Part of a small language model's weights: width 224, 4357 steps.
Each number is 128 + 32 x the weight over its row's rms, rounded and kept within 0 to 255. Layers, rows and columns count from 0. Numbers have three digits each. The size before them is the row's rms in percent of the matrix's.

# gate: layer 4 MLP gate, 576x224, rms 0.156, rows 229-268, columns 0-111
# up: layer 4 MLP up, 576x224, rms 0.158, rows 229-268, columns 0-111
# down: layer 4 MLP down (transposed), 576x224, rms 0.0897, rows 229-268, columns 0-111
gate229 097:113069141106141083169122132100143183156140154145078135165079109130129171082122119086153069111092131156079124115158167154148175167140171099153102161175111065160105152130078144100145165094074118114082133066107131156137147104183081167148138144138162085156178129184167108078111094119131120097114116123158137080094082166107075121067147121124
up229 095:140135108115101153160135139104107197169139132193138079110194127167134099097165153096166138099141109118100120129132145150111157194120152113142134133185181059096087126087029121158154172099139201144093127128144128148126167098150139106210121119125147136162185140140137150101110089123142145128076117130144125088095123096162044129135106077115
down229 097:158122176091139095149125122137124167111087141147103110122141164142107113141096116098101164167109069110110139118079150132136183155147130141141130060126143160132055162090127083112139129098102129065078116109149090091192123143148105101143169110138150137149133146102123115078097134109090172101169147137145143103150166133116092110156089195099
gate230 100:148068183082138120129144125093111121107149187118172151087132140134133128191112127125117055113091132108143107099236149155090108105117117160103173121102160073099131053095139105101145125145141179206121128156107160166140113178134132152101121110078155127129148103116124120103142166110143126088099165124053135115133123106095177106166122141102
up230 101:074082146144124091128104164096112129173099134089086083050119038106135088157193115144099087155146094150121140148180188107112147102162093148122103102074127119101140151107125122130105138121149117188138127116093104100131188060125077100117146121117118163099140109085219131148148108111088126142098153136192151097175122130183145155101112123101
down230 099:097102157147126163177166129100125181092095139130183171072140136138105090159140120144153074096066099137127102102205158075112129090134124110166130112124188145076193106125118139144103106171157128169137128114097122247142095116106120157101169161143116109126110113163107128173107081073149104119095101124071116116180126080085193092157090146145
gate231 100:123110166126146139130070169175107128096155177103129154095124186098180146130171152085116137110101191082093175106120127121063120121103179116135136093087121127187124123156074107148135155056054114088114145161076109110168165146127112130105109142153071146167098113127113176126116091093114209144125139148107110147129113097175092116146096095157
up231 098:174124149124111131113139132125079160112134113159127166190168093160102143162125108164067181157107155122138084173158143168170139167100119097163137155086139154088157149129139187108174137107132178197102127140194085106123110098144085101128149155151143132109167145164087129137180162150084083048184114168203127160124110130042175105102129144073
down231 101:121076120122113112098170110126164158163095155189123154101102124160101102135057105110176128186141121105128066118099088142121093181178130073139121124100139128022179146172135152095126133103134106168131094137082113060120112091091092147115097167182148133134159127145159133148183129169118084135164150057211112131138066104065132069081142160107
gate232 096:115142099097117129194122146091133202172125092097147134067141115114147119132213170099152076116134173154098163162135169122136159148102158172113173159179169135166141180112089125112123168113151098187144098056154061099097076144129206150220109147158091115143136100134094135058128114133130131154149098070134114088152115157125137082182098127116
up232 096:149166115172139206144090151146065085154106133123081119115095100102124086131122150147129148141149147139146082156136109113162149122156147143128113090132094162103098147103143125206182109177168185176155081187097172147152135064149132156145216155141144175155129126082173099133122071070056155086153112174141120119080139138157098100092120154074
down232 095:162144114142103185094110158120167140160134067151127145218132122088159100077084145120102096129111127139087113147124146159074163128119143197109126100167029114150100134048130127168139196124142093193124119127160133135102099107158086186077109104150152154118149137153141150168169093136103131136160106143096114162146060116174107102148169167123
gate233 101:103153068116139087076181141094120098114155097084131174134095128158098169146128165146106108138127151115118158089136110091153114087159148135123069104117130150138112145125088205124088166062099100125124087109107092178144119143097111113118125191129074120147070135137110113158140087135135126151112192131113063101130127136164169170132147180094
up233 095:113135052182176158203099110152094119149198118121095109145152110150106058180140167090094140149166064127104088127118137159180229081117093139179110153124132197142116089138111095135105110138106104153089122104139114096075123128148144128141150110067145146123137097102082173123170121151127171184165100148111153067111107113164133155141138144137
down233 098:157179063088134067133159068116123149074143120179125134185122143116089118168180154114153177066062105106151089107138146162076136151114083090073170133171133107117183168110163078104127114200116073099088130088148086169178131098145140134092098127124124162107136100162114087165172171105086154132125128129076104133133124109066104112183108148168
gate234 102:094138125156093204077127089141134143125122139133132118109167158032120147103118156084176122168123089104123132074114076094103152110100179136128120176195111131155112092167161150123118110132108169092146125091128121071143094119152168166095120163103110077057166152194123108114121122104130069130117122075126046120145120122195170133159156136088
up234 102:146082163065168162127124091196119099129085134100133116127152067174121107100147067110095119114127154185117145155132116101147128165109139145097126144147088121145212061118081100112155159137171127183115124110162081143143156093145107106118090137175127155144074086060092134121117092081099097138088137090128148192103137139173113106141143140074
down234 101:116145120098114156157151147142086113129104093108098037130146179124082121098214127139156085142096162094099127168173088180099098154094152141125118157138117081123143154134159171096183116066111132065110051106140154102075097066151172113154085036087160133048146105167133172150089142090103096127109134112130142095117155062119112133150161163137
gate235 101:140161115086115171126124137139168083136109154119141134155111145155111121063128111157107087145168048189168147096152122157104095109117174137149120079107118114133114080102148177159156123131119148193184144094127137139134082111147163152065090141144068204097100091126104154118137116067128121122104148081180140140154119113152141189130119114160
up235 102:186144160117111058144135200105125147142128127173103140120126100086161167109094171108094173139158180118122202176133167098094076175142102129102146143115156133122143086163158137155139133133112148114072117126095175126151132096143191106136094070158121130142187078136113074142092109144113125083132127106092115174129096151173133068129147138086
down235 101:143145154141149142155121143102095194143199087140116152069092149115168159161166099120128187135140200105100104134158157108191106159135111183112102143147104144127139181112113116101080143137169105118145077189093104068103164082098141127135123126087156131145062145175129076165123170162166177123116166149071085121134066066172161082141111079085
gate236 097:072107096111113121032074072124079088096120150089195102136111107028133086165145120182158105077096168136150071146146128172171190136127123115116115113139132161129142165099095128128144133144222120097092126135140095111114137152168167139124100128090160108149138096121081161155157144147109085117127135089111110173126080202146137159156138103163
up236 101:070171116119117130109114121147094106078120166081107079104161142102179123160135120111137159116142077176140173126158122136065172089119178152132136095105122148144123159137134084128164165089121122111131131149136121082179109121109101132120121078126117114084164185105122190139096079088151110126190155158105093200097139092155096118168134143149
down236 097:130149094121103159088100133071158141169115173113092160106124159141184155140188099126130108217167141099145147116100126140157110132129156144124179131123152065159122184157156086111127101084128135146115155116184086122190164128155147154202101082138162111188165182149114109101107093162116132139125131130148152152087151143166127143136194101146
gate237 093:158173137102154101134123130104162133118082148118136110139108151110114106148114113152184111178167154119135183139131157128079128128152148145093097110129076087132121072112107185128122057208100140200156154081119130139141150070185106162174076203101130106155103140145125159155139190126116111093156106103112145132097112064124082083174087117165
up237 091:155152078102144125139158151130111150109092147145148122140119153126160106115144137149158113107121095139149131159127116110160123158081133097087139126111140082125126060168129167150111077159064159175106114079095110146067169075143149152186097164080132098185092132170095151128156155097165132081091159115134147069128130127098069115103089164057
down237 093:107122110128121144160177117133078123120125161138169121081085084147113122138076112186102095101139104165111117103100117125185111161109137061207200103100167144162131164152140122138159187167090138172119156150201097152115130138151123131156118148096084091113125087174163139134124128095171108097147106145127101113197078155115193115133111156112
gate238 103:135096091131117131112113108117118118194129127124103132075144078110143103184135157145123099152123067158158168129154113100141088126160155118163184152131090086178140088065122129065171159088101163119093125123111071123112063122076140105063131105103096161095068087098175105152147156191108194118160166148134078183144092156143184095131144116151
up238 100:110138124056089122126117095140112155109131148140186098133139104184116105037128093149097182142123116145036071149097192154156144102119134146107087086054159116129103095121175136082088130161168137117115149092175162120145106174119071117170072103159130145116148115167143181117060142094158131094128165104103107141155092116139106091151101131164
down238 102:140181152146111146167113138128102139158149157161123075177083114107141103132109188123136132101092119088110058110113110118156197188141098084106108148139086160149084117104094150115099192093117160159112142115150138077132190140121096133168113190116109140084157119173121121106152106097111153109176139205179107127180175080104126120162155186127
gate239 090:135114169084151160131121137122143196084146103120105138141128146088136093153093111148118128069142175126121203104149097138159079120122110131176185138121179170098120099145086189201140143117129105093129127083136163188077116148099113129129135182107165153096117113118183139154088145141132157101142149127085127135137107160079147138094068116136
up239 088:091115136123154135170156112173132113155095130104095101109217057109081088105124150199111200197138111156151140153049158075074178067172068132144099092123169149138141121137129121097120103099136124145165174153086094050151115069171156122133105107144055149138113124130089115133195172122195056139141115090104134155162086170176128117122137087108
down239 094:070084139104168112124090108121153148088147142134102108143177079119084149072150110143121118183128107128162080099109153142093151126164096132161150120090190117181168103124133180163161149097119068120148145144144090102108091051132135157140098118147082192138110140131161094167165125123183066131114054098103092092121121164124126091128145101066
gate240 093:108094194099102069167168127110124093118140105145133114081123089160164091105186116111213074127190108124136107112096113134060083104075137170133150110080193123143149141126080076067188127157124184159127172140132156132153128045158155140067079193086142125129126157082092106152133115143132101155113109123087110131178116104125147110172110147124
up240 092:080076136096138132126074100134101141114182084182129109114152124114152100055103123153123126137170087117139129130220112112146071193137117151122132157104104143130158141114114142137144133122110152066156177133111101111208159103171111155094138135097138117121156137108159075132137096212156118139107099133150131095166154148110095124100104151103
down240 094:119067089081081104136108119206145119151117159067089067093109129160141105132140099152085146128172094089100182164132087135116107169062152110103167123098110140150183134153111120138107095114134071134097145146118123176110155131187148127146111127132155112137143133124149114127099132148150127171131117117143121123175101196110152104129105152186
gate241 107:148116121124143136142191196075091071110058114086112076113150124109108109093134143188113131129102100155206123126116131115103077134108140174127064123113076139130116175073155088148168145110119130093119192140174063087165130086128168071146105107133096133142126104113103136120120083047119143146096108156121167130148172105138138130183177131153
up241 103:089125173131174135125133115114102073136150157090132169161125192177160154164117115170147106165164145116118140157101127098115098166172108193113158115176113116086124051123151143092154153109056146191120148051220134065115114116146118114151072152147136162125121136105107061096109095104166103098096093158100109126103129081161176135093098115081
down241 101:147137129123087117135093119135093116088111103139102123127093120137141093186105149166126079071170212166162095128097176066117103214142126184100177141175145121074131103066117102147116106107160176158114148127115127155136085126162121132085118118105085068171148111139104159104144095091090148148096117104141104106105124238119142141106135112191
gate242 101:179126092083110115153144080093120125093157141091170122130018090202087151135092143099106138082109123113113139157130111083180146084135170123106093089158171164161145123155104144107125133121187138112131117126141143109158159118102220086105133112119084136163132111136183077150078100162129093122124131099150120132132111123069133080166155159167
up242 097:119128154102134149120188155098194037088119091119110205139086134112106127098118116120111081114068106198109135173157111114071157118119131187130165106072153094144132120146172182105156097176136101090154083068135138105092183127081151169134149100107112154108100125144129097137122171107151121102129150199127196093178183087157156177107109181145
down242 102:067107132166083110134135140131124120161136118083106078124133134139106084117078121145102085077098166117102084140052096168138107119092095127059108148137141136117119095144076109121150128151115135143118132088153094095096104144116150095116150125082055166136140115156104109160184149097116067139104154163100125178120103178184169140122084097126
gate243 100:177116124036188167192168112159203098138162142168147177102147126107147110095121140176091129135069099133073106127138091043134163079180115132108124188100169114220127134089100092111124123105155111107156127161133173175167097133127115115128136173154109147120178112109090162116100134137158109106188132140148165139129152142122152124093162198121
up243 108:128101103177180082112151125116110119176091127069132099073142189142109050119162130152080141089102097151179093118141140150187140074127164116134119123138156100114088154145105108132177139192077101144128099141151147150098069131189099056160106139164137106132124106106096162114152091182111073120109121092113185166140165135150156162129128132105
down243 102:130118137084149105149156134103119164133116141118118116083180211091176116054128108154125091142134170167088079146122105124149148169103120108111094107131121102137164138094119153104174139158097147125130124097140127088195128181145123071165122128107099136129124128119052136160123130047127128094145109072155131190175178105175187115186080164084
gate244 094:153077148072140096132106076112215126210158159118164138115136147101136155194163183154107135180125164159121102123112108154141163154197171047139109134114114111114108069124113180110110142189115085113119131147151071100124133142075124126170090140194125066132087151134156171100118173111101138117104133131166131130151092125133139109090081134098
up244 099:124108078092177133107137118097120105111155119175102119135160124129091148115127094057142090148102130074187125186067139103133146138097136148137129144188037107123201169089163119096147126136133152131135116158112128133124076125113142105130138094096110134145148131141125105162072054129117127143096128162118107135127151161112171100141165097131
down244 101:108106132079121115122150127113083124129104097128159124165039121129101100103111134098157082147129093090170091109173127058170108099131128163158166077122084094145188165063171089153157061080115178157126079158159135104133158129141121072131127092154120123130118176104092129142095113149089096141104157072137195099152139101105134133165076125155
gate245 102:101136188098166151153190141211126143142143163099110070091128113138165184089144147105198177116109084156108173156148197090095175139094087191137103182087122153141170151118141106133164132128134128135101181108145096192164089112096172163128133101092113140061118089128150139161118140069083135116095119138115157150111088151086090095192126151171
up245 102:137132120138084147103097160087175135141111173132150154111171113111132119039120160145112158156108124113111193116107094066120114131125087094083091158076148153105099111092124140130119088098151130113077148127143096118209107128121077126126089108120087126148116140118140201185121082150153125136175117112113135197195146184147144150177061151200
down245 102:141120095186147072045148143129145134115141092136138138096057078090109084102100129120094124120144149098035112161132116185137154098185110111126067100140093075094068086162113115099109139132106115111167128136123140129068118140103153106093161142092121132229180140057088112098128160161162133199156097146144125176132117079157120162148137094139
gate246 098:128085121151094098134168123107150153096137154124159101098123125162145164153129102178138084167125097147098115137152138072151115093072119139113105205129106063137150162079121156204168136112099121106132120092138143174066148108129109078107107171111102119072102159159157124167139130111140140137179108119134123079106098075111113152161159081078
up246 095:165140109171098118113178093079150152167094142076180157168161165128156156163168103093110104118108162137134129163146075097141055143171126116059116175136096130170150168047096136165162120131109129078116071133132160139108150101133094059104138152105136104113112146081117112146113132130145167090216078097131116088112132135113125125112186099126
down246 096:062137143118107134117147103162177114154093117157097093134120173171108199145185168124109104131140161105134085126159186144149065126123093107047190082143147110159160113104162117192104147126110151099156120149138154098124155170122163123126082087091158124119121129158159142109095124118141131159162166108059158127069114148157144123177147119122
gate247 100:083173105167159129130079136104146139151154106143082136131074161120085093083131097115106094131123136139066084162157130121167111104116122121097094134089099097166132133164115125134070153082132119137120101123145151135077130155166139090144098144179127116134167162153104086178114134163077093091104133106123128143091154140121157094110044087118
up247 107:182163131124117109148168154098118115139149109103083117126154150122123184171199071133152128134115119201103112161099085109122108127152081109134078138167104101158115150109139108131147172120165095159081107086149131114202207139138096124141104075087153121109151075094117088111125119147164158105084128153111088126126090117060147168105085114103
down247 101:159155134138126151156097173113099132143200115148148125120109137139150126160105190160127083079081169110065079105030120108127178126104108141201146101146148131149129108153153042094106140198145102083118174091120118105151111173118113138124168124093090167115107090128052102141108063056155141071050131124128178159054084093149120125092156127107
gate248 097:101175062114096132093090116165152114144152148111176105162124105118128119135106064159098065108131076142124114144100129211121110137111148099134093107161143069121116087119137158128105124149163146122184102121204122102082103093148102125141179162140134050142098132124134117109113150146156161165109083136120113116104153089176061171168188098108
up248 103:168175106120086162092136158120170149183118139142114119137103134087111171109183095162088125119102142151131151157103070129085085082120107097087196106107163111103095125103251152084155104152091067161151162079136102056093169135098159101117202128100147099149120097148099121061120189180098113159106100148151182099089130151132124126123131170154
down248 105:169075162129114120178135165125117028169114086148081142133102097145158106099076119125191164135143125109125124091141129135129164160161141167170105131100121120107127125144076114114198105054151155103088113178071155176154111128131118107110093077111077125100176160127111153175175122102188095118154088142100103127147123178090159079158105145135
gate249 101:140203123135105110177139119058141084093143106135139162116140134113175142081183190168102141230111118108186050114148099108168165107092152161097117053167111139162081120140068104129092137175145089120113112105189050117132129173050119121130122076122158117137114096099126154089145142162076143080107085118119137083095123093088129135113106096166
up249 102:131164205149089112114114083132124142170152151074151079214165137092093114123106136116124092150093177138083082126121149144086137075141170112163117150217164131139165115110103119121157124083112128109138113147076187087112130112102147139132100100071134132131099118082103076169175051144153157119136113161123135122122161122081151161103079131108
down249 104:151134143117070114105149113115113126099127136142135115152125130170138143107137160141143134110055167063133148112126169148106159102101107182111068127165139114140102081135151119073154084093145152116107128111154145177092115155155123102122113115147138128138086121110111124110155164154136098158084206111144134171156103183170116162114100099095
gate250 111:118129097175118173120134154184092121113099102158164085070177171111106104150042137070174064101125161156141100160151170167119069125114178126098141090158167110090125115173167127112107182135157121179137115136105111136133147115128105132133133130170104132163103120181124124100138103115150126135102095129225136137105080126115144090164135132181
up250 104:132168112118154114138077088180102118164146133186132126150074183087117097134090131138148084108175089137135091113151114102125095194127127132184124120112167093168190098093108155079110129081120130106106145074100181124183139113090122133154147095102141123108145067125154177089126148159113109168098144129127180110116109118099073128090111140081
down250 105:155099059184073134197117133123114096112156131112116129157148111189161160157154115051149144072146189111118087130090099113102141090127088088088108105168087160137161168120119126156095093204121106184104159175117115119082147145124130162175146156100127171135130160086137097160107179106097129115182140134148123154144151154105094117093124131157
gate251 105:134119180150094160146153166115073136128142049061126167159137071075107093180105099163123116108093162148125134172122115080079186142118071191117110100163073094115155123129156168212141102136157156134107105104104092140131137205170154037115162083171136154180132134154134107153105074107106109115096152143171171109139106169144099118142115130128
up251 098:095091171117140170146114125166152105153120160120170150154099159154189140101123155168095112076115125183139145070133054194113122129120174138110105078147146102089184165137062138114136139173142140115133135179120212067135127142067104151144125141082140057131107096144122115136120127139135094142128116102095141106101122111135162162147127126124
down251 098:102086190139140129119111116123075117109136180164150148138139153143119108123121126143154145087062136096127114151178078178137144116112108150107071098093116132169157147129116201159160133128127068121125095133154102165156113093159095100192162103143149144060132122123149141132118144192128157163099104117156069117091145137182147147144108177121
gate252 100:136114131151093084113118174086125159159147138089145171175110092141087135081110161056192094151131083139163127143133088120155125144166182190122115160105141154161189120070174113163112146102141146079155137146156123181112137108089181100055134129112077154048098159121112078169108129168186167089140120058150108163149164118130114124137095140123
up252 101:160103148158138095074099150190126192098163110145159123161095135077109179083141059080179100188079100220146175147186193115143057124131137127157120113139067144156109128129148101138060119112132134126164109140133154157113158127106192114139104177185095136126157090112117069122074151133122185123200140080134144115181144125147108150158123133054
down252 102:161139170101065151145075116172135114133128154129103126110095148121227138126166128109129118064120165123093139139143099117165162141163197108114133149149090176153090116080125165154050144096140093124122093099110168073109194174092160090117166151094160055150111146170135142098102106108107122139154139100120094143126167144163159088155101127121
gate253 096:063112147076164139159189100107157097162101123146136179086097123086105130144091117146153070126189103144161158175136141125195126184175177114081147129131106083181147164124137027165115108197179092153146138175146109171144082067111120130127143149155116161091140101108053116148110147073144143191132099109138099086186113149073095181122162057132
up253 103:089093140109101150121090107168181125081060138109147133082104147106127119140117105185133143167144116137193165204154091094181151148161131160070094112149199139170129135130142095097131125182147097140127127152110199141136113137114092131149060151151104114136089137142100139076118162123166088163112128122125148114132142083122145139125064027129
down253 100:096148163075141058081112164173124135097131154139109110101147191137123123119129142125152121193150137162157104125084156111178168134168127110113079183166149192176128138101116124136100105148121135119118152091106142192107066131155168100192110122105096103151175190154130135129066131097140124146173119116148174131111145158169150121085132151136
gate254 103:088145096100099099091176148149121122148141132112117145132135104128145156068189124164211127116088082143169156122078096148170134101126138144134096098196122147162135121112201141127158221156117087112107131118170116053127049094035104099119102142084162109090132114167149093161113095105121124126114148210143067076133138110127119146209096120164
up254 098:138138105164101169111137096115091120130068164125178101138177117073176109129065111094077135159067170140097148063132131124125090153163046138105118200115122128056179153152155157135077105104121156155120103110109106162129132130098191158110166107122080186146106123137156109122095156129107110154118104098125093144099213161101179131107108143070
down254 098:142099198181063132178145100114056097106121095147125125171164091103119064121127150128096158060137120159112117109085094101144079212125091118072101131152133070096152170126155106106104111126148138119126119161153156095122166134169132140077144174124159136142120113086165130161158190144176133080154131084152120155082122153121102141182082130085
gate255 101:092071110129139113129189124189147172142135083113200098117093120174117112176115077132142110129072102105160050116065157133064195115116126071137100131154148154084132156102147138132149210052139124122100154082171112140107149099091142152174136161081159112098110149065101146088157170137124125098100113119110077151135094139138137116181105170121
up255 104:133212086115120126107090089141133128097122113116130100212137124096104121073090131109161083133087192128138178148171082123131105169175164094119121151163079094148145139125120130178107093123165115161158104122090141108156077153147157096112108104120092088122112104145109178131121153118167152185124094126151168121100121133091106172204175098185
down255 101:102150127159106115172135132102098183115129088072143123168117100062098114129099082126169102091155129143210154150128116156141103125101085116092133098199088151137130123092161129093107167085078125123149162037141126150207102125083151182134139119168159118107135118158167166079117134092177164117143112180193149111097118171068118122133116129116
gate256 097:140089092086172133166120102128227080129140178143118054082133152148171162125076120137141191130108092154111100100104120131123110115097143133093151173117100091157098119182133159060173146161167117148105092119065190158169147154168129135164165125123105125134133116171136113160149147111127152161135040109078135168154142109130126185076124162088
up256 092:097100099108213148136131115142100137114085139085151123064112112169122104123147107193143175115095173087175155127088146154105136095158099094098120174120117094106117035077165106086145089110115114160112130125160151121083099100148113159133146098167195107105121095107118180142117109145103105122048059076148111104095160156084132145139101143121
down256 094:159103068149081145144079067150149162107088152170103160082108084181132115151114128136146167126150083137203078152134164182134121149138114099120128166102123157136101094213061167064123126100101142154160148144088067129108140122135123120111116078139099137171129089105134106116086137143161225169059068113100170066091158154145119150134109105147
gate257 104:103134076180096170095144153149161206119088136124124128098121166051140136102128102080087116072129114107107070109114041117109153125105128123144125176145120138178098111122097106158168154136081116171110055085164113163121119176125154109075136147147175088072070092067125169223162137115107150128126116144141125121138146174126088140122104145226
up257 102:136093114163107126117156156116147146123148163173156126100045126130086060179159086167160169084115121131142077162107076151152152135119171101162078184118088133122102093091163095204144130189143171137101142135129124195109125117166125100144130133005131158145073098148123143139113131134157162146192131096163119139098107185103124178111117200120
down257 102:105089151101177142138068149157149186089103164122128109146100191106156111094103163182161143109065155116130116165153093070158126182077173154109106102104105157086149139041111131137175131116142158100128124129097132128097140170183111137135115152153218147087114119119140151196091062179139133144099154137073147131182083132160133129095071166159
gate258 097:083069119136077109084107105141090131089124156123110136100130131098116098110145130136166087137145121119086103080126086176141103117083105123123126191108118146154175123127150134090167136148131124073126129105152083131112088120067131196111153111099146105163087106094153074093094098087191158162123153145107084098162204059123153143128102104148
up258 097:129125142141156122151150149100114124142122125155140165123175178110112086098125158130162104079171173165070163186134102105168092159097142173117140122153139140118153089164182163160111071125143171157168129145125157117091174139179174125103160090110156089106134141091148134144130080149168150076134141075112100181124088185157133167087121125145
down258 099:104140152139117171167112124095153175156158135140141051125113092130176076151119176148134140069148138141110125162151125138111131194153140141138140124146095067122052115146144145079126130111137208181105142133122125130143163111148178124130106105130099063146180149125147143178121114089168094125127084101131127167105151101172117063122159106212
gate259 098:078131120182104131067144102133153141155179120124056123113128145111135118109145167080147144159133128131093088125152078142112095142064205164119099174139150048092117154184152179151153138146114145165116119191143122193118155087095145105149147149114134117125124131171144083078162072155133143143144143172097159161129132121098102127130183126144
up259 099:131140120158116139192093100113086175144162092109174131119154100220129092171151085145117093059138108097129179150125139126103121140126163112090141170164175148160229143082114077139095155132139124130107122162125176094171114128102155145139128119177107158143163153172145172111086163114141141123098101126174089132103078101110064134126135063173
down259 101:107115145066126114129124081166135111127159087105170149182100138061119106171163105180114118144084106181187138178102134144132146149123147159143131139130136103090079078143072137104143157128092134125105128112141093112131072106054140165137162097136135167151075142068096142151138185175119182062098096135119115134131123114168156122187099098053
gate260 099:149145182089048201164123112069068064130119127144133127159116132161117140131104175138159113154157085108104138164138136168099097125106169076197120136106166142107147078169142101085094111116140158103131136083144096075113126153105150113171157050146104128101123058078063081138183090178103128101098158105129123169158129168061174137070089131108
up260 101:120158125061106118147127158165149161153192111103116128078139117079138115096136107148157148105146119124100163116166133161126096172105120110111096115190107167143186126131118149078208165110160177062127106193203111096103041127130166142147119112116131056136121134086157135148136111148146135149117138146145153099154176093061096122130159153112
down260 102:189172112152136137099106103110075175129110102076181149163102107174155142161156128116126187148122132154096149119120135143098134045154095064176135131120171104111133145067113146127158149139084143110176124158141153146155149097124118140143065134147131114176098068188155110102147121078102120094232124072168146060109106116149140047138113081171
gate261 102:155168107152180154150044165132153129091115115054061138120120137123113142116119086159103122132098116124134102174212111080080140159122137185097195149144116116163133153134129118133134128197141133128133122109096103146112110100134151107108112168098104131133143200116171143199134147159091154154144121133046194151080071126083148158137110182089
up261 105:180116120115126177120134158145081131135165132110165167096139146161121144137140120077138080105135152101156141087189092162136094113119119157119093164118106123102123062146156130105060185175092155176117127102143089135056112107172126107084108111084150157120063113080067078141097146087126162166122142107113118092144134153111105088095113117093
down261 106:231131124122113162094092178073112122140150117125108155071115143143119099167146062103144117148142157101085111095171145087096117107120147130106137158148106141099106117172166118128130126167117186120197128174119038133109140135131173080156119116057083134104137074078106094197097126134176173148130111125109126103081066141110052128115091148128
gate262 104:174083148103124127083139134162133120120096139112158131167150167160119058159071050132107141117205083111135171078138169165186156092113180114123180097124109112090146164116165128104131125197151106116131122158136110091111106111175114116083116109155146121091095147137070133134039199125080106159048084130094112155134200126128177133147105075112
up262 106:118129112131087129157051046099107136146080133195149114151113086094092126125146140095104087107167100108145146133092122088162129085090119140131156141139127122124188135144174118120124115106121129194142128112107074117108135129180101166186143144185095134140156059124140175140137150089125136109118114063102120109039149187135148106078129155119
down262 103:138129123093138166108142144163174139152191123115118122138141141143111137090132118170128133160143186102080133172124171129175141122185141179198075114136151149107099170134120124206100119164143099147081121131127149141133118098130178153076092120115087115112164188098054086190053101153098155194096139072198103171133079107161175190127105130160
gate263 105:104112087107162152157097071099126121209092148118119106117142145134146150115081186134117104074115124131118139117174059177094065139145174160116154126112128097150176172105111103091146156144119073141085119066173172122191205171106084103092111105159117087133100134121154114191051127168137105157118074155180073100078147060105092146128115126116
up263 107:059122109103136128152139108121026094098127160121089115108074152127124157145138125135135168171149086137111050137071061132142130111159134160201127101105149122101126113118152066103161144091102121074108169151152116143112081129107156139131145109162130160103123158064176129111181126098145112155123183139119119155123073127172171106154167079116
down263 103:181152088098114122120127135126185121104107147064187128068163160125202183155119179127126132195140154180119073107138078082106152098087105156164157129123129136136074118136110146115153128177148118085145113166116167167095145126145127134148060114110097196126095136145178134129149135161144125077137104142166134131102134099166167107145087138155
gate264 097:151151134117131094163123157153125117134150124105136117085111155102092172051097197167063222115077097113129135096152074064142162112091122183162133150080140110085107096182095101130198076144127076168190122128129135121093164185134126143148155167196129126112140116152111104140157128132148142113086121108203140144146125135100107165108077125142
up264 098:073092167107130090144151112199140145100118154092113061145146118109134133180114122179173136124171096122108151138134156129151141153088188106144132123150082123135093117169163125151088118146119126136109090092147165113117151111147144165170119158138157124107177066140144172196119096125136150123061166071118117096109146118124104118150151070110
down264 101:124130114106060133089184129107090150081113170156170141108089096110166117135106154129113119230177105093081144093076148117159079163130144124138132098166168124101080151163144135155139169099112111152142145156138145124125119110162173106118152123187110165150155117194107113154093176125136142120166124127080119128045157130110133148080118130120
gate265 101:075103154086119179138164113139153177172145144113120133140088117076133123156094114141072106080157188133116140155186145147143113111022150098123092121143114151116155198088102107112168186134091091072111096099118121112143191088096107170108185137118069136092143175106117142101148135113165116093105136133065178113091186154092110072206160108128
up265 103:123150129077178092121164068090114102094131168137157120158096110131150078202122162144172084073159162152140152120175146106094151105103133142204116134166123141171159124179140155100145144155094136097166176104091152103141140114128139058144169182136119090135156074144104100162161149137145165165124116155126057109103135102111129180100106176097
down265 099:108142120175123099150138086124177123111098184123153069189115156171152113156109125120106080129163121156157122186178135158140115119095134150109093170145134151158174120129093168135088084085086089108102152158106087152056138100119183119125187135137148170113096118135096123144161067121124099136174131179053092119096161151098128153133148145106
gate266 098:125124131188138121113128095089134092085137116190200175108152102123056119188108173173089135108095116059111062133152129066097125154119103105070103103127129134140096129165115141096135100143091162142155125153158133069112127191140196120084143163117135124121134145162143136198117129122116142089134178140085116152154187145092162144092077041135
up266 095:094097077093096081092160155098155103099040108125173170170120127182093121178116113128134143172122165131135109095149088062081155149096080096130164158151138101125108073145165204173155113188151130113180136154130114169079147155156145163126126122144074129157141142104153098147137074075095188104142152101114108133076109111211100193158122112070
down266 092:183101124185102176179170131136180139188146173074101123153141076147118100117135162131127226097124124163168123139156123133141161093109167147129157094094159122099105109120095123170126171214151089101147123114073093104143130117096145178138083114092158143100157071077146132150100076074178091169087047095146142126145158122164141121136127180172
gate267 099:118115166098120199102149156142113083129111117161095077156137160105126154152084154123178126141145182139101080172106150169103066098057151154065123112128187098117160083153132068146149163133119088143084178082096137147120127141131135097099136156181055106145178124131109139111137129154191135144077099126103124170117124159116127108182131110111
up267 097:114121085140139124144140139161131137140132129141050112202069136095095096166084104117156162151127100148151117166171142149108090155069078132101188115158093146124136091111126127143106127168137084123117181164145124111113087159123142040074162183123130098151149130129126164141115164177069113135143108172160121191128130115082149090206115121078
down267 097:152082127048133133189074113131091111137121125147171140125159127192135104082094117050096172170147104126106093150103157091133138147071114160207111098180112167119181095180088136135148138111135067168149139129145118154119147150110110103096139156145143099097172113138113149131123129117117092100142112151100107121123116161056202165149098125100
gate268 105:146180094086133147130132165125131130096081134113170114092113137124100114115141118132101123142113088117122100184125095109122148142149182114069117086095090184155142135087099051135105074150140180118155039158085166129127121131144108029091123121112092129192109156088157122088157126069152177145120141120163086134127200066109112115113120132122
up268 113:107190099143138156138110131106130180104115079121186124076147129112073114119123091119097114148192076135075146133087092123092145145122147117139123100153104147143146147170162115144162077170113215118146073150141147090132091111169105104072121156082103148150133125155107103126131117136168167117148143099146148118119172112123139139146115140151
down268 105:117136142151113122105079168184174143133095088137170116093140164099063067144163125086111140090115141109152108148131085111114144128116167106126169156103133096165141127121126097156118112131140197146137063142111136110141171121187181144148160116148158097145111048110143123084138200113152155155120173142170083146126102110081124102102135122091